config.yaml
vocab_size: 6539
positions: "learned"
tie_word_embeddings: true
init_std_o: 0.00394
init_std_down: 0.00394
warmup_steps: 200
decay_shape: "linear"
max_seq_len: 1024
doc_mask: false
dataset: "wikipedia_en"
Each number is 128 + 24 x the weight over its row's rms, rounded and kept within 0 to 255. Layers, rows and columns count from 0. The size above them is the row's rms in percent of the matrix's.

# layer 10 attention key, 192x192, rms 0.155, rows 155-172, columns 0-191
size [ 82  96  90  88  95  83  95  86  80  88  98  90  91  88 101  84  88  93]
[[152 116 139 146 115 143 148  81 161 127 111 142 110 162 103 117 131 151 132 120 134 138  99 155 154 135 167  96 132  96 150 128 110 147 129 102 128 110 101 102 145 148 138 127 124 128 169 114 152 119 104 124 116 175 116 152 146 119 116 169 142 107 126 112  74  80 108 119 157 131 107 130 162 118 133 139 154 159 103 125 169 146 144 139 136 124  81 109 111 107 149 108 146 113 124 119 155 168  90 146 160 117 175 147 182  83 155 103 131 135 122  87 130 162 113 123 134 111 149 102 114 110 117  99  88 195 113 131 156 135 120 142 149 133  83 154 162 142 142 129 109  77 105 100 126 152 127 141 156 119 141  74 116 146 154  73 147 115 125 109 136 156 106  78 123 116 116 148 126 106 127 100 151 160 119 142 139 149 124 118 104 140 138 110 131  62 112 157  98 177 135 130]
 [111 119 113  80 151 120 137 129  92  98 135 128 173 125 151 116 124 149 136 149 146 111 100 129 128 117 168 168 122 126 165 152 123 127 119 137 126 136  79 115  81 121  59  98 117 142  87 162 117 100  70 141 156 186 175 122 104 127 185 137 129 100 102 109 175 130 118 143 138 119 129 131 128 131 114 140 109 141 118 107 164 105 113 105 148  81 130 129  87  72 137 168 137 125 120 149 111 123 104  94 154 128 142 139 141 149  97 154 162 114 126  84 109 131 153 133 143 125 141 158 159 120 158 116 151 142 144 133 118 133 107  96  73 159 132 140 126 144 103 126 138 169 134 111 133  96 113 144  86 150 160 129 136 118 165 149 146 101  96 135 105 144  75 119 142 158  77 143 121 137 141 169 150 127 107 119 127 158 127 132 119 128 167 132 110 137 106 152 125 149 121 157]
 [ 91 131 130 145  83 181 146 107 164 144 156 100 130 140 128 106 140 144 128 110 143 145  89 135 128 149 133 125  96 115 148 105 122 108 119 136  87 129 136 128 113  96 126 145 171 135 146 135 103 148 177 120  95 117 107 123 138 166 168  85 176 156 154 129 147 133 122 133 206 160 127 133 127  69  86 111 139 156 124 112 135 123 130 142  82 166 128 130 159 138 103 124 120 113  84 139 131 180  91 140 123 142 108 132 108  96 124 110  97 184 132  74  99 163 111 123 140 149  82 157 143  92 119  98 112 166 106 136 165 108  88 122 156 127 100 115 103 127 118 175 155 143 170 140 146 118 132 128 114 147 130 141 151 140 149 128  96 108 114 158 121  88 127 119 149 105 152 143 118 152 123 133 164 106 143 124 150  91  93 149 109 133 112 112 127 123 126 103 118 135 118 151]
 [123 165 110 172 159 113 136 133 137 129 104 113 136 135 109 141 119 128  70  83 162 132  96 133  85 129 143 124 186 113 101  96 135 143 155 102 130 116 136 168  95 145 133 108 128 150 140 131 112 139 134 116 124 171 149 125 164 154 117  96 113 122 124  89 127 175 105 167 100 190  88 100 106 124 116 162 101 143 164 120 125 112 106 139 133  90 137 112 100 172 101 102 130 143  79 148 118 134 163 154 107 121 112 137 136  90 113 109 154 134 116 148 149 119 149 167 114 116 125 119 137 124 127 152 141 136  84 125  98 120 107 158 113  91 152 123 116 113  99 134 121 141 143 172 113 136  75 127 120 152 113 142 132 151 183 149 114 117  73 123 117 149 133 166 129 159 146 166 146 131 146 133 143  69 146 114 126 147 121 128 128 137 142 126  97 116 108 157 188 131 116  82]
 [148 152 149  80 123 157 139 147 146 151 135 144 179  90 110 138 160 105 116 137 128 100 138 126 122 141 148 125 105 114 125 126  94 156 109  93 127 186 138 135 118 134 140 139 100 146 122 140  85 142 104  88 202 128 133  99 158 120 128 118 112  98 162 135 140 115  94 128 123 101 139 154 156 159 159 154 134 155 152  83 129 121  97 170 119 142 132  96 142 146 168  94 142 160 101 172 142  95  83  65 121 148 120 132 150 108 145 135 152 106 125 136 109  99 120 121 144 119  71 155 122 123 161 108 127 137 149 129  74 148 137 144  90 157 103 101 114 139  99 119 101 119 139 123 105 108 156 108 148 134 145 155 143 150 133 112 140 137  99 107 111 155 124 129 153 138  77  65 148 118 139 115 131 161 101  85 168 127 125 100 105 133 158 154 122 128 143 114 125 111 115 157]
 [151 130  93 149 110 113 173 161 106 126 124 135 122 113 150 132 116 105 153 134 131  85 126  90 125 150 117 110 130 142  99 128 124 161 140 159 111 129 115 132 122 145 143 138 148 110 150  88  98 119 116 110 127 124 106 101 167 149 133 117 167 165 113 160  92  96 128 120 142  98 180  74 133 126  98 148 103 156 105  99 149 146  97 119 134 107 157 171 122 159 171 136 100 135 146 119 121 106 123 110 108 193 143 160 149 169 145 122 103 114 131 120 134  84 185 143  95 108  94 140 145 147  94 110 147 144 154 105 141 151 106 103 154 159 168 136 137 102 180 131 136 139  64 132 156  99 114 114  95  97 100  81 134 133 133 162 107 133  79 129 128 145 117 119 109 170 113  84 156 132  84 147 123 137 141 113 140 179 124 127 137 140 110 140 143 123 133 151 131 124 109 138]
 [139 115 123 133 142 125 104 102 100 147 108 148 156  99 127 145 119 190 124 123  90 133 137 145 118 164 154  85 135 130 117 109 132 114 132 134 123 118 146 169 115 137 148 128 162 101 108 158 120 106 158  92 158 205 118  95 155 121  81 159 159  95 137 117 136 137 112 132  99 131 133 121 103 101 134 110  95 121 109  78 140 117 141 128 146 143 105 129 133 113 116 113 103 179  90 156 178 131 134 140 164 131 135 106 162 132 143 142  94 114 126  94 121  93 111 122 118 145 118 144 129 120 154 134 175 142 189  94 138  76 127 167 123 165 137 132 149  97  95 123 150 174 135 144 110  99 155 134 108 107  96 147 104 121  88 143 186 104 137 110 108  95 150 162 117 135 130 160  85 141 109 109  89 137  98 121 161 146 151 111 116 118 137 133 142 142  98  93 147 130 141 153]
 [159 136  84  76 102 153 105 118 133 130 106 103 152 128 125 117  90 135 137  69 129 159  68 142 110 101 115 122 129 174 142 157 155 139 188 128 133  94 121 116 114 165 100 115 123 135 136 124 138 127 139 102 168 175 152 133 140 134 138 134 142 121 147  81 159 153 149 138 121 129 106 104 123 141 122 138 131 138 118  85 155 128 150 149 158 129 110  98 113 161 126 137 162 177 121 127 116  94 120 136 155  93 129 126 147 164  99 120 177 143 103 133  89 107  96 127 125 175 153 138 139 160 146 181 105 161 180 146  88 130 117 116 100 136 141 140 131 176 151 119 140 133 134  88 147 126 124 138 105  98 105 112  79 142 109  89 119  70 104 129 123 159 110 108 118 105 141 123 109 132  72 114 147 117 144 145 147 135 115 122  85 111 148 127 131 126 142 116 102 150 142 148]
 [126 133 109 140 163 114 142 138 127 115 134 148 114  68 134 128  97 109  80 149 136 145 150 122 128 160  90 122 104  91 132 133 165  86 130 130 133 128 112 121  82 170  92 138  67 158 127 138 140 128 173 109 142 100 110 159 130 137 106 127 147 139 135 157 198  95 140 136 127 117 115 134 157 150 136 146 114 139 141 143 106 141 109 113 127 114 101 147 116 136 106 128 103 128 149  94 135  99 102  92 112 132 115 118 136 158 121 136 110 152 109  97 133 103 145 102 184 152  90 133 134 110  92 114  86 162 140 205 139 105 118 171 138  95 158 125 157 113 136  85 125 124  97 103 144 123 123 136 144 132 124 106 114 151 114 114 116 142 123 122 151 163 155 137 104 143 177  98 197 118 120 137 124 159 150 115  84 164 138 113 151 152 152 139 144  95 130 103 100 163 154 107]
 [127  95 142 103 103 137 161 155 161 135 117 124 167 125 143 172 128  73 132 124  84 146 178 140 136 106 134 155 129 161 123 124 168 110 136 119 101 122 115  85 118 132 128 105 140 141 103 119 167 128 128 135 146 136 127 163 154 136 160 133  99 117  97 136 158 170 163 126 106 129 109  88 146  52 123 144 127 106 103  89 131 126 148 121 124 159 117 116 159 112 136 121 117 185  90 104 104  84 137 131 149 143 149 121 148 134 143 131 141  86 133 119 106 176 139 143 123 132 138 119 101 105 118 108 108 154 137 143 105 112 150 122 150 142 128  97 150 151 100 112 148 155 157 102 111 159 161  71 151 152 150  99 115 105 160 170 153 126 136 103 151 142 163 146 127  93 111 117 102  69 126 130 129 123 135 186 119  89 112 101 112 115 121 127 132  99 125 163 146 145 134  72]
 [162 155 106 150 137 132 125 103 127 140 130 172 116 104 174 113  83 119 111 135 166 124 140 134 128 122 162 147 136 139  93 126 137 175 133 131 171 112 113 102 116 132 137 144 129 113 134 102 134  65  99 112 138 151 131 158  88  96 101 101 169  90  95 158 125 134 146 125 190 129 102 166 154 134 110 136 126  96  73 133 134 116 139 135 127 142 143 123 116 101  92 115 122 113 181 133 144 126 143 161 142 145  75 102 115 111 124 141 133 146 181 175 106 142 114 145  95 133 138 128 160  95 124 126 155  97  95 127 171 114  99 137 126 107 103 144 122 128 101 158 124 109 142 126 121 129 181 114 128 130 142 119 192 154 104 119  99 103  81 113 158 183 122 110 127 100 133 115 152 122 117 128 108 137 127 151 107 128 107 109 130 128  89 143 122 168 129 102 133 169 101 168]
 [132 103 141 150 144 160 152 123 137  92 119  94 137 135 145 118 146 121  92 146 129 134 201 102 132 150 119 137 109 102 149 140 125 168 115 134 126 140 121 112 125 144  92 125 123 148 125  82 137  99 106 123 133 119 130 146 135 115 174 106 107  85  97  80 141 183 120 111 109 137  86 140 100 163 115 105 127 108 145 125 127 131  98 149 146 119 159 124 169 129  80 144 164 146 129  96 127 133 104 118 130 130 131 175 151 150  85 106 114 143  97 128 139 113 110 169 158 131 123 153 149 125 131 101 169 142 130 130 130 141  96  76 115 161 150 159 131 100  82 115 195 164 114  91 113 124 143  69 123 148 126 155 117 136 124 129 125 157 104 136 133 120 110 100 159 122 176  75 159 143 165 112 149 170 129 120 119 130  61 134 122 104 115 125 109 146 123 142 119 154 110 139]
 [116 150 123 149 120 172 158 104 101 141 155 138 123 130 112  95 124 144 187 167 156 129 143 110 129 161 166 114 114 124 164 132 129  80 118  79 156 168 150 127 140 115 178 110 149 125 126  94 137 151 153 154 121 157 112 136 153 190  88  84 128 122 137  90 106 117 141  95 130 121 144 113 136 126 112 103  94  60 136 187 110 112 132 107 110 103 109 153 117 163 131 151 144 138 115 128 119  94 130 100 113 159 157 122 125 122 166 141 155 111 133 118  88 123 127 121 147 138 121 116 102 118 152 142 138  95 125 113 150 110 129 161  84 148 152 105 120  95 122 119 144 125 100 127 142 170 145 151 177 157  93 107  97 104 128 100 164 126 150 123 127 109  99 167 105 117 103 104 135  94 107  88 145 162 125 166 143 115 144 157 133  89 141 104 123  95 154 130 143 110 107 122]
 [104 161 137 117  78 105 144  97 123 105 149 111  94 141 117 135 100 147 160 133  97 161 114 117 120 151 200 106 129  71 167 137  89 101 153  57  99 147  94 113 133 118 111 133 127 148 143 131 136 125 134  91 162 108 145 163 124 138 123 164 153 111 138  85 128 170 137 155 100 165 120 107 101 131  96 147 107 155 122 118 121 126 131 152 157 143 111  89 177 124 160 110 113 122 128 137 127 127 173 151 149 141 127 137  99 154 130 160 121 162 155 138  87 137  95 139 113 148 164 136 152  96 100  99 135  89 125 136 129 152 118 123  89 127 190 114 129 111 140 147 163 133 141 110  97 128  98 111 115 137 126 114 153 123 133 119 163 117  85 143 108 171 125 144 138 145 131  80 144 115 126 140 139 162 135 131 152 154 140 119 126 156 106 158 102 109 119  71 130 137 107 102]
 [136 100 112  90 157  86 122 152 134 128  89 145 103 120 132 103 151 109 127 110 116 117 168 117 129 106 121 113  85 119 128 164 123 111  97  92 137 130 138 140 162  99 116  88 179 161 171 120 144 178 155 122 104 173 129 135 132 127 141 115 161 132  99 137 136 160 100 149 115 123 102 170 171 128 102  64  97 157 123 133  83  97 123 126 120 100 134 117 125 157 119 135 145 133 103 107 146 138 144 155 128 158 134 118 126 104 130 153 131 155 154 158 112 136 183  94  85 160 119 114 129 178 145 175 120 142  82 135 126 144 147 117 107 143 146 140 111 161 113 104 134 170 143 113 109 135 157 169  95 144 104 133 161 133 147 121 154 146 114 140 149 124 125  76  83  95 136 132 133 140  78 125 148 108 124 142  89 124 146 137 125 103 146 116 160 149 116 114 133 105  81  94]
 [144 140 152 120 153 155 124 132 126  93 103 141 131 116 140 148 143 115  85 137 140 132 157  95 128 129 150 139 112 181 137 140  93  80 150 130 143 108 141 146 113  93  88 137 143 113 134 127 134 134 136 102 113 132 177 167 141  91 127 107 100 103 116 156 134 159 131  96 118 123 127  80  81 136 116 127 177 105  98 121  96 141  50 118 138 117 110 100 109 121 108 133 146 182  94 128 185  65 158 138 134  98 173 114 136 145 103 150 162 148 154 167 173 156 154 143 122 145 168  86 143 130  85 111 136 144 163 145 156 121 115 145 140 163 128 135 140 138 116 122 107 106 108  93  94 156 160 111  93 122 153 132 142  99 124 106 161 117 116  99 129 155 133 103 117 160 152 116 136 112 109 130 111 116 118 148  98 130  93 135 137 120 137 101 142 122 136 152  91 146 131 152]
 [116 104  99  82  77 157 119 160 176 138 111 108 115  95  98 134 137 156  78 157 118 137 124 116 132 166 119 178 148 134 120 151  90 154 135 123 128  58 103 138 137 121  99 153  96 127 147 139 147 116 162 129 141 140 117 137 139 109 162 142  87 114 148 150  88 163 111 131 141 104 179  75 160 118 162 112 150 119 134 154  84 147 159 181 108 132 139 143 138  88  77 138 137 158 103 130 138 176 151 146 140 111  89 100 159 136  80  68 101 158 109 147 151 141 148 161 136 107 140 123 114 120 135 108 123 124 127  88 110 157 116 193 152 128 150 151 143 158 150 125 139 112 113 102 136 124 150 118 148 128 125 120 132 130 151  95 109 101 139 128 115 148 133 117 131 111 124 102 102 121 114 110 139 104 109 154 107 119 142 174 113 114 133 105 126 133 129 129 146 112 112 128]
 [124 100 106 123 140 121 154 110 118 167 113 135 138 115 111 111 117 123 125 122 141 117 131 140 116  74  93 114 131 142 165 163 116 134 154 112 102 143 137 141 152 128 147  88 115 173 151 132 156 160 144 150 142 107 113 130 159 137 145 142  70 162  93 169  87 104 112 131 124 147 139 177 123 119 117 137 102 127  90 132 148 132 108 145 150 131 134 104 162 129 161 100  98 153 105 100 126 162 115 126 122  99 128 129 142 124 115 152 111 101 156 136 127 147 129 112 118 161 135 122 161 167 133 133 136 103 121 122 140 115 115  84 102 153  72  89 124  99  83 112 142 122 101 117 189 129  96 181 111 134  78 121 143 166 130 172 144 145 145 136 107 150 123 167  83 108 120 136 162 139 133  70 139 155 106 129 172 155 103 133 137  98  96 137  93 159 136 159  78 160 122  99]]
# layer 10 attention query, 192x192, rms 0.153, rows 156-173, columns 0-191
size [ 88  90  84  91  87  88  84  79  93  93  86  87  94  99  82  97  93  93]
[[145 141 157  73 107 148 134  84 183 110 149 109 125 131 144 106 182  94 153 172 139 113 112 131 137 127 141 139 159  92 154 136  90 119 116 120 112 136 143  94 139 138 118 152 152 124 112 148 133 164  68 156 164 160 114 143 160 125 163 136 107 132 137  81 155 126 108 119 193  89 142 126 150 120 160 110  86 123 128 100 146 172 115 103 107 140 118 116 109 112 166 136 146 151 157 119 130 135 105 118 142 119 124 120 141 143 121 140 115  81 160 124 126 101 102  75 152 126 120 127 122  63 155 148 129 137 118 133 123 160 110 131  59 122 139  93 123 174  95 188 122 132 123 122  99  84  95 150 108 127 159 158  94 141 155  89 134 130 105 121 142 159 160 103 137 131 100 120 123 116 130 130 104 136 146 125 142 114 137 141 135 139 140 159 110 128 144 126 132 122  97 140]
 [ 91 136  89 162 115 179  97 100 102 128 118 116 123 117 119 114 120 152 137  93 161 158 127 130 146 208 131 120 116 106 153 138  90 135 113  81 108 141 112 105  96 103 126  90 141 157 115 144 106 130 119 127 101 107 139 144 119 112 113 128 143 138 149 130 121 147 146 150 159 153 145 109 160 134 109 116 110 157 146 125 137 174 126 102 102 142  96  94 167 165 122 124 124  84 106 109 157 169 140 149 182 137 150  99 124 137 136 115 123 142 143 137  99 134 177 138 180 148 139 124 113 122 109 129 141 105 147 121  88 144  97 147 175 124  94 110 134 101 138 127 147 104 165 102 151 140 111  75 167 173 159 124 149 144 144 106  95  81 147 153 134 122 112 133 149  98 126 113 123  97 148 139 134 145 171 132 151  86  86 138  94 147 103 143 138 133  91 115  90 114 141 130]
 [125 101 132 163 116  90 100 120 130 107 159 164 129 126 114 157 144 113 118 143 148 158 141 139  86 127 149 155 148 150 129 128 145 150 191  78 107 116 132 127 125 149 130 163 132 129 156 142 100 162 103 132 132  98 100 107 109 111 131 102 131 106 120  97 138 153 107 122 110 152 146 125 127 114 145 138  97 164 120 127 153  86 138 103  75  82 111 153 105 144 162 131 114 156 125 134 129 153 152 149 131 125 137 132 123 114 161  72 120  72 120 119  99 108 107 145 183  99 104 134 113 144 116 141 112 109 115 139  60 125 128 147 170 125 164  96 111  90 135 154 128 104 124 146  72 117 133 139 133 102 110 127 114 102 170 144 143 179 130 112 169  72 130 120 124 154 159 123 126 124 136 153 128 162 146 147 113 171 129 101 111 133 141 137 109 152 123 174 198 124 115 133]
 [141 111 170 115  90 124 123 104 136  84 121 137 130  92 124 146 102  97 149 123 127  99  97  96 106 146 143 136 122 134 135  72 159 125 115 156 129 123 144  95 100 132 154 100  84 136 145 160 147  71 149 129 141 130 137 109 146 116 147  98  92 119 155 150 142 132 105 110 125 134 120 168 122 104 144  97 185 124 175  85  88 164 128 160 126 147 106  74 140 130 172 117  96 136 153 159 174 107 113 106 114 139  87 162 135 121 107 104 132 125 119 124 161 171 120 137 113 147 108 151  80 132 186 140 155 153 116 129 129 116 167 149  84 110 108 138 147 174 102  96 129 125 128 129 117 119 152 149 143 145 118 171 133 147 110 127 174 122 138 115 107 151 106 142 127 107 131 129 144 104 100 114 153 144 111 115 165 160  96 155 114 118 113 169 115 156 127 140 105  88 139 119]
 [159 111 139 117 138 181 117  86 110 174 146 148 126 118 123 129 151 116 112 127 107 105 123 139 126 162 113 125 126 134 175 118 156 187 121 154 131 160 146 165 121  98 121 133 107 141 134 155 115  95 138 102 120 115 126 143 165 124 125 141  98 145 174 117 109 136 123 103 124 124 156 135 158 165 138 102  88 131 102 103 127 125 110 143 123 127 110 164 104 158 118 149 127 153 128 153 145 157 100  98 156 169 118 146  98 147 115  96  92 134 141 107 142  93 120 123 126 153 152 114  97 136 116 101 118 119 166 135 213 135 129 132 102 129 115  77 127 168 135 139 103 147  70 150 118  86 147 108 107 111 116 131 128 107 116 148  81 162 102 125 156 140  91 163 126 133 135  97  90 107 105  96 152 183 108 108 112 157 154 112 152 129 100 135 136 127  92 104 147  72 125 117]
 [ 95 106 113 141 139  86 138  81 128 138 123  86 176 130 165 135  72 146 161  90 160  99 139 153 126 123 111 109 137 148 103 123 124 184  86  83 138 136 161 156 163 117 136 129 103 117 124 151 139 153 126 151 133 189 116 158 117 137 101 153  97 109 124  96 110  85 141  94 137 116 149 139 128 129 126  77 101 128 115 134 144 145 173 110 118 122 163 134 102 151 170  98 118 112 133 182 158 131 148  93 143 124 140  96 188 131 120 131 136 166 117 112 102 111 112 106 107 162 111  93 145 137 132 156 142 137  84 135 161 102 136 135 133 161 135  89 111 139  56 139 131 146 101 109 139 121 129 133 114 133 148 178 123 152 101 134 139 108 100 150 133 130 158 124 141 146 152 158 117 155  80 141 101 130 125 143 132 130 139 134 153 126 123 129 150 115  81 109 129 122 117 135]
 [113  98 130 119 120 147 104 134 178 119 119  99 168 149 132 150 127 119 166 106 160 135 134 132 152  88 115 133 115 182 148 124 131  98 154 156 136  86 168 110 130 143 119 135  68 108 131 127 167 146 119 135 159 120 138 153  83 119 116 125 155 132 127 143 131 154 112 134 150 107 124 104  95 161 157 167 113  70  96  94 117 133 151 145 138 127 130  97 122 129 126 157 133 167 134 137 125 118  76 110 181 117 110 111 120 137 107 100 140 118 126 123 117  53 118 137 105 141 133 141 124 168 147 127  92 101 121 118 120 138  94 137  99 131 151  95 155 161 122 167 114 143 147 134 141 134 120 123  79 142 114 147 141 117 138 149 123  84 117 136 121 126 184 147 109 151 162 115 137 155 180 142  96  86 189 153 157 123  84 122 121 150 157 111 119 117  93 137  88 114 146 118]
 [129 134 135  93 146 127 137 126 116 151 133 136 119 125  85 138 138 105 100  89 135 121 130 132  98 118 129 142 104 152 151  90 152  88 135 101 110 122 116  88 140  81  78 167 137 163 187  98 152 137 132 128 114 160 132 175 142 106 125 178 135 131 164 170 147 124 146 124 163 131  92 104 143 165 121  98 100 134 160 137 134 143 126 119 167  93  78 159 101 143 116 131 132 150 147 148 149 132 127 140 117  95 132 139 101 172  87 130 116 162 125 144 128 149 104 161 135 145 142 144 143  71 116 169 106 119 122 164 139 107 125  99 175 120 132 140 140 104 106  71 175 110 160 115 128 132 105 122 108 103  70 157 125 129 124 143 117 144 106 119 120 136 132 149 123 152 158 149 130 170  91 102 149  90 100 101 136 131 123  98 105 147 112 142 106  96 124 150 146 116 155 169]
 [ 95 159 133 119 101 108 132 131 136 121 174  78 131 107 104 117 149 119 166 129  87 177 121  99 147 100 147 119 105 141 141 137  89 121 139 147 190  98 150 126 141 148 124  78 101 104 166  84 125 120 180 169 148 132 140 124  79 129 145 144 103 124  66 132 169 134 139 157 149 153  98 121 143 109  97 128 112 110 128 114 152 147 144 135 107 150  96 108 115  97 132 112 115 139 119 166 105 150 107 108 144 116 143 119 124 162 106 172 151 147 108 126  74 120 162 144 144 120 101  79 132 137 112 138 110 115 140 159 153 125 117 109  98 150 182 144 155 136 154 137 121 121 181 139  91 166 145 132 120 122 129 137  99 112 110 134 150 148 139 114 119 122 180 121 132 126 120 137 127 121 124 131 118  82  90 183 121 140 141 143 116 109 140 118 154 116 127 107 180 120 141  88]
 [137 165  98 136  99 114 146 130 158 132  90 129 117  72 160  97  96 137 103 164 141 121 172 114 135  97 129  94 147 110 122 138 129 146 154 105 122 148 129 101 101 185 137 128 150 131 140 111 125 171 122 119  95 106 107  95 134 135 111  52 154 113 136 171 155 125 133 116 157 116  77 129 117 174 126 102 135 111 131  99 130  86 138 122 135 166 148 149 116  90 153 128 146 116 127 166 139 128 159 110 143 137 117 103 150  96 166 122 134 115 139 170 138 179 128 148 120 123 134 123  99  94 186 154 113 133 121 108 143 101 115 127 142 134 118 120 134 127 114 160  99 107 147 129 114 145 178 111 127 152 165 151 154 110 145 149  93 101  95 166 122 160 107  79  83 121 132 137 156 122  99 136 143 139 113 152  71 102 101 144 133 149 110 109 117 127 113 146 144 159  88 132]
 [114 105 138 104 118 119 148  81 127  90  99 156 120 109 159 122 145 148 133 129  91 125 142 122 111 145 126  82 158 159 126 152  92  74 137 135 142 132 143 174 128 124 116 109  92 102 140 144 146 120  99 102 104 104 153 189 148 129 130 149 113 152 146 115 127 191 107 123 182 104 109 146 127 128 105 126 121 102 145 116 139 145 120 164 146 133  97 125 136  97  91 136 130 113 108  99 176 136  69 125 116 163 132 139 120 109 106 121 154 152 129 170 155 141 118 118 180 125 106 103 148 141 120 119 120 123  85  90 114 159 125 123  93 183 105 125 167 118  86 102 127 130 160 118  80 135 110  68 133 149 185  89 127 153 143 113 137 135 147 130 159 125 151 130 132 182 155 129 110 143 125 105 112 135 158 124 132 133 139 106  97 136 135 144 121 102 162 146 154 122 109 149]
 [125 109 118 143 155 130 112 110 104 107 166 115 136 136 134 140 122 126 155  91 161 111  94 188 129 123 152 144 139 139 110 116 149 123  91 145 141 142 176 140 122 122 123 104 155 120 129 144 141 129 148 103 175 164 108 138 105 146  86 111 137 115 167 121  94 150  80  97  92 167 155 120 116 110 104  96 153 105 116 110 132 141 131 109  67 154 144 171  96 121 109 167 145 119 140 134 122 154 140 130 148 146 122 134 128 127  98 151 151 135 129 135 114 125 131 142 177 160 155 147 112 188 115 141  96 115 143  91 115 114 114 112 108 120 119 130 121 109  99  91 187 166 139 105 129  98 101 136 110 117 115 154 124 105 138  79 145 170 136 130 133 143  88  86 143 138 120 100 109 137 106 127 130 221 100 136 169 123 127 126 138  92 140 141 117 101 126 146 152 132  93  90]
 [ 72 141 130 119 100 126 148 112 119  80 147 148 133 111 133 111  95 174 163 175 148 135 140 141 147 134 129 106 139 120 177 131  94 124 141  91 157 108 159  97  67 111 124 145 125 148  81 155 140 124 168 109 156  99 164 127  91 139 112 140 110 132 140 117 130 137 147 133 126 112 127 162  81 134 132 116 112 105 145 107 128 111 130 114 130 160 152 135 162 103 102 131 109 114 127 137 167 178 142  89 136 149 148 147 152 121 130 141 117 140 113 131 135 111  89 118 119 145  98 126 121 149 127 107 139  87 119 139 101  96  99  81 108 114 190  99 114 114 132 138 119 142 162 124 107  86 150 161 124 139 125 131 106 131 132  72 166 135 110 184 120 161 144 129 132 151 138 110 184 153 163 133 105 174 157 113 163 160 103 122 138 132 108 146 110 124  97 111 126  78  98 124]
 [135 107 162  98 115  96 123 105 152 157 135 101 125 113 145 105 130 136 163 155 123 114 150 106  86 138 107  92 144 111 120 154 117  73 171 118 129 117 125 110 128 164 117 136 179 170 138 113 106 182 128 118 150  99  78 137 129 144 170 115 136 115 141 118 159 144 131 121 152 125  84 151 146 131  92 106 140 108 145 152 103 101 133 151 116 100 110 175 124 170  99 109 135 114 120 123 102 132 129 151 148 147 124 102 175 126  81 118 131 113 132 149 105 100 135  88  71 135 130 156 102 140 146 125 145  98  78  96 136 135 177 144 137 121 123 126 110 167 135 122 141 159  95 134 131 130 144 134 106 167 100 133 104 167 181 110 102 181 158 117 120 120  90 102 106 117 125 147 119 142 103 152 137 158 134 149 166 136 153 101 149 102 151 113 155  94 157 147 105 101 110 140]
 [154 139  97 114 122 182 156 111 147 146 168 158 133 162 129  96 166 127  99 112  97 109  89  87 122  99 109 113 132 158 107 169  88 134 121 158 125 106 112 136 109 159 103 140 142 146 180 112 144 172 131 116 115  76 124 150 131 130 156 132 115 113 139 128 121 111 135 104 180 152 146 146 103 139 133 120 147 177 102 126 120 134 114 122 130 125 119 128 111 128 141 132 166 132  78 142 167 125 117 116 110 139 156 143 125 137 118 122 135 114 145 145 119 138 107 141 140 166 130 124 114 129 108 119 134 164  90 113 150 123 157  76 130 153 116  95 127 148 115 154 100 116 147 148 155 110 147 163  99 130 135 139 115 143 138  97 117 121 131 115 138 125 118 105  97 148 143 108 137 198  87 138 166  92  47 142 104 121 106 128 116  97 114 111  99  67 106 167 121 154 118 189]
 [ 90 109 145 156 122 130 142 127 120 112 137 116 113  94 113 112 138  96  98 114 122 137 153 110 131  98  72  90 130 132  81 138  74 120 170 121 132  96 127 168 119 107 135 156 115 123 143 122 124 120 180 152 110 113 138 134 138  70 113 154 137 162 131 170 118  99 109 136 141 120 171 126 131 127 116 157 159 131 105 121 111 113 143 110 122 144 196 140 133 144 137 137 143  84  61 144 175 159 129 108 106 157 137 156 126 106 169 120 113 126 145 129 119 104 133 122 114 159 146 133 130 146 109 127 137 108 139  84 104 140 127 128  99 143 157 147 124  93 142  89  83 118 157 158 149 159 119 145 146 130 144 118 124 145 135 144 120 109 160 121 111  95 156 156 156 125 138 112 160 126 187 133 123  89  81 111  62  96 160 142 129 120 135 136 130 114 110 124 122 164 190 146]
 [143 110 161 135 106  87  86 135 127 201 116 129 130 148 138 126 116  97 132 120 155 144 107 146 119 109 120  97  96 141 164 107 141 143 141 124 121 142  84  75 127 118 131  90  93 138 133 166 125 146 114 121 155 128 100 116 127 123 136 146 120 122 149 122 150  91  67 161 124 145 124 179 135 148 131 139  99  94 138 193 174 136 114 151 161  97 131 117 125 154 143 127 124 130 124 146  95  99 114 128 132 155  95  91 126 135 108 135 110 149 114 101 156 164 129 119 160 100 106 113 153 108 107 153 132 116 123 140 133 154 158 120 125 125  68  82 141 126 117 161 145 146 117  95 116 123 116 145  58 149 121  90 111 173 163 137 134 151 124 141 130 138 141  75 141 139 143 104 100 122 153 142 164 154 138 110 129 167 141  75 131 145 140 129 147 177 142 156 123 126 126  87]
 [101 132 141 125 142 132 121 122  70 140 118 160 149 123 147 121 154 113 152 172 146  86 119 131 166 148 125 104 125 133 139 104 163 145 132 153 146 107 123  87 151 114  98 162 110 171 112 133 102 102 136 121 175 166 129 119 153 166  93 111 123 144 129 135 121 130 137 150 121 127 106 148 116 109 116 134  89 138 117 121 100 137 113 130 134 132  95 156 143 126 141 139 159 134 126 104 144 116 140 144 142 181  99 140 140 132 117 121 178  75 135 104 132 141 147 153 163 144 130 123 129 158 143  92 154 155 120 123 119  87 101 110 161 153  65 105  95 117  63 105 151 111 106 122 108 135 187 128 130 119 132 159 117 141 143 131 158 132 116 168 139 144 122 109 130  92 140 140 128 147 114  90 152 129 162 166 116  85  97  90 134  99 111  58 134 129 144 150  63 122 120  91]]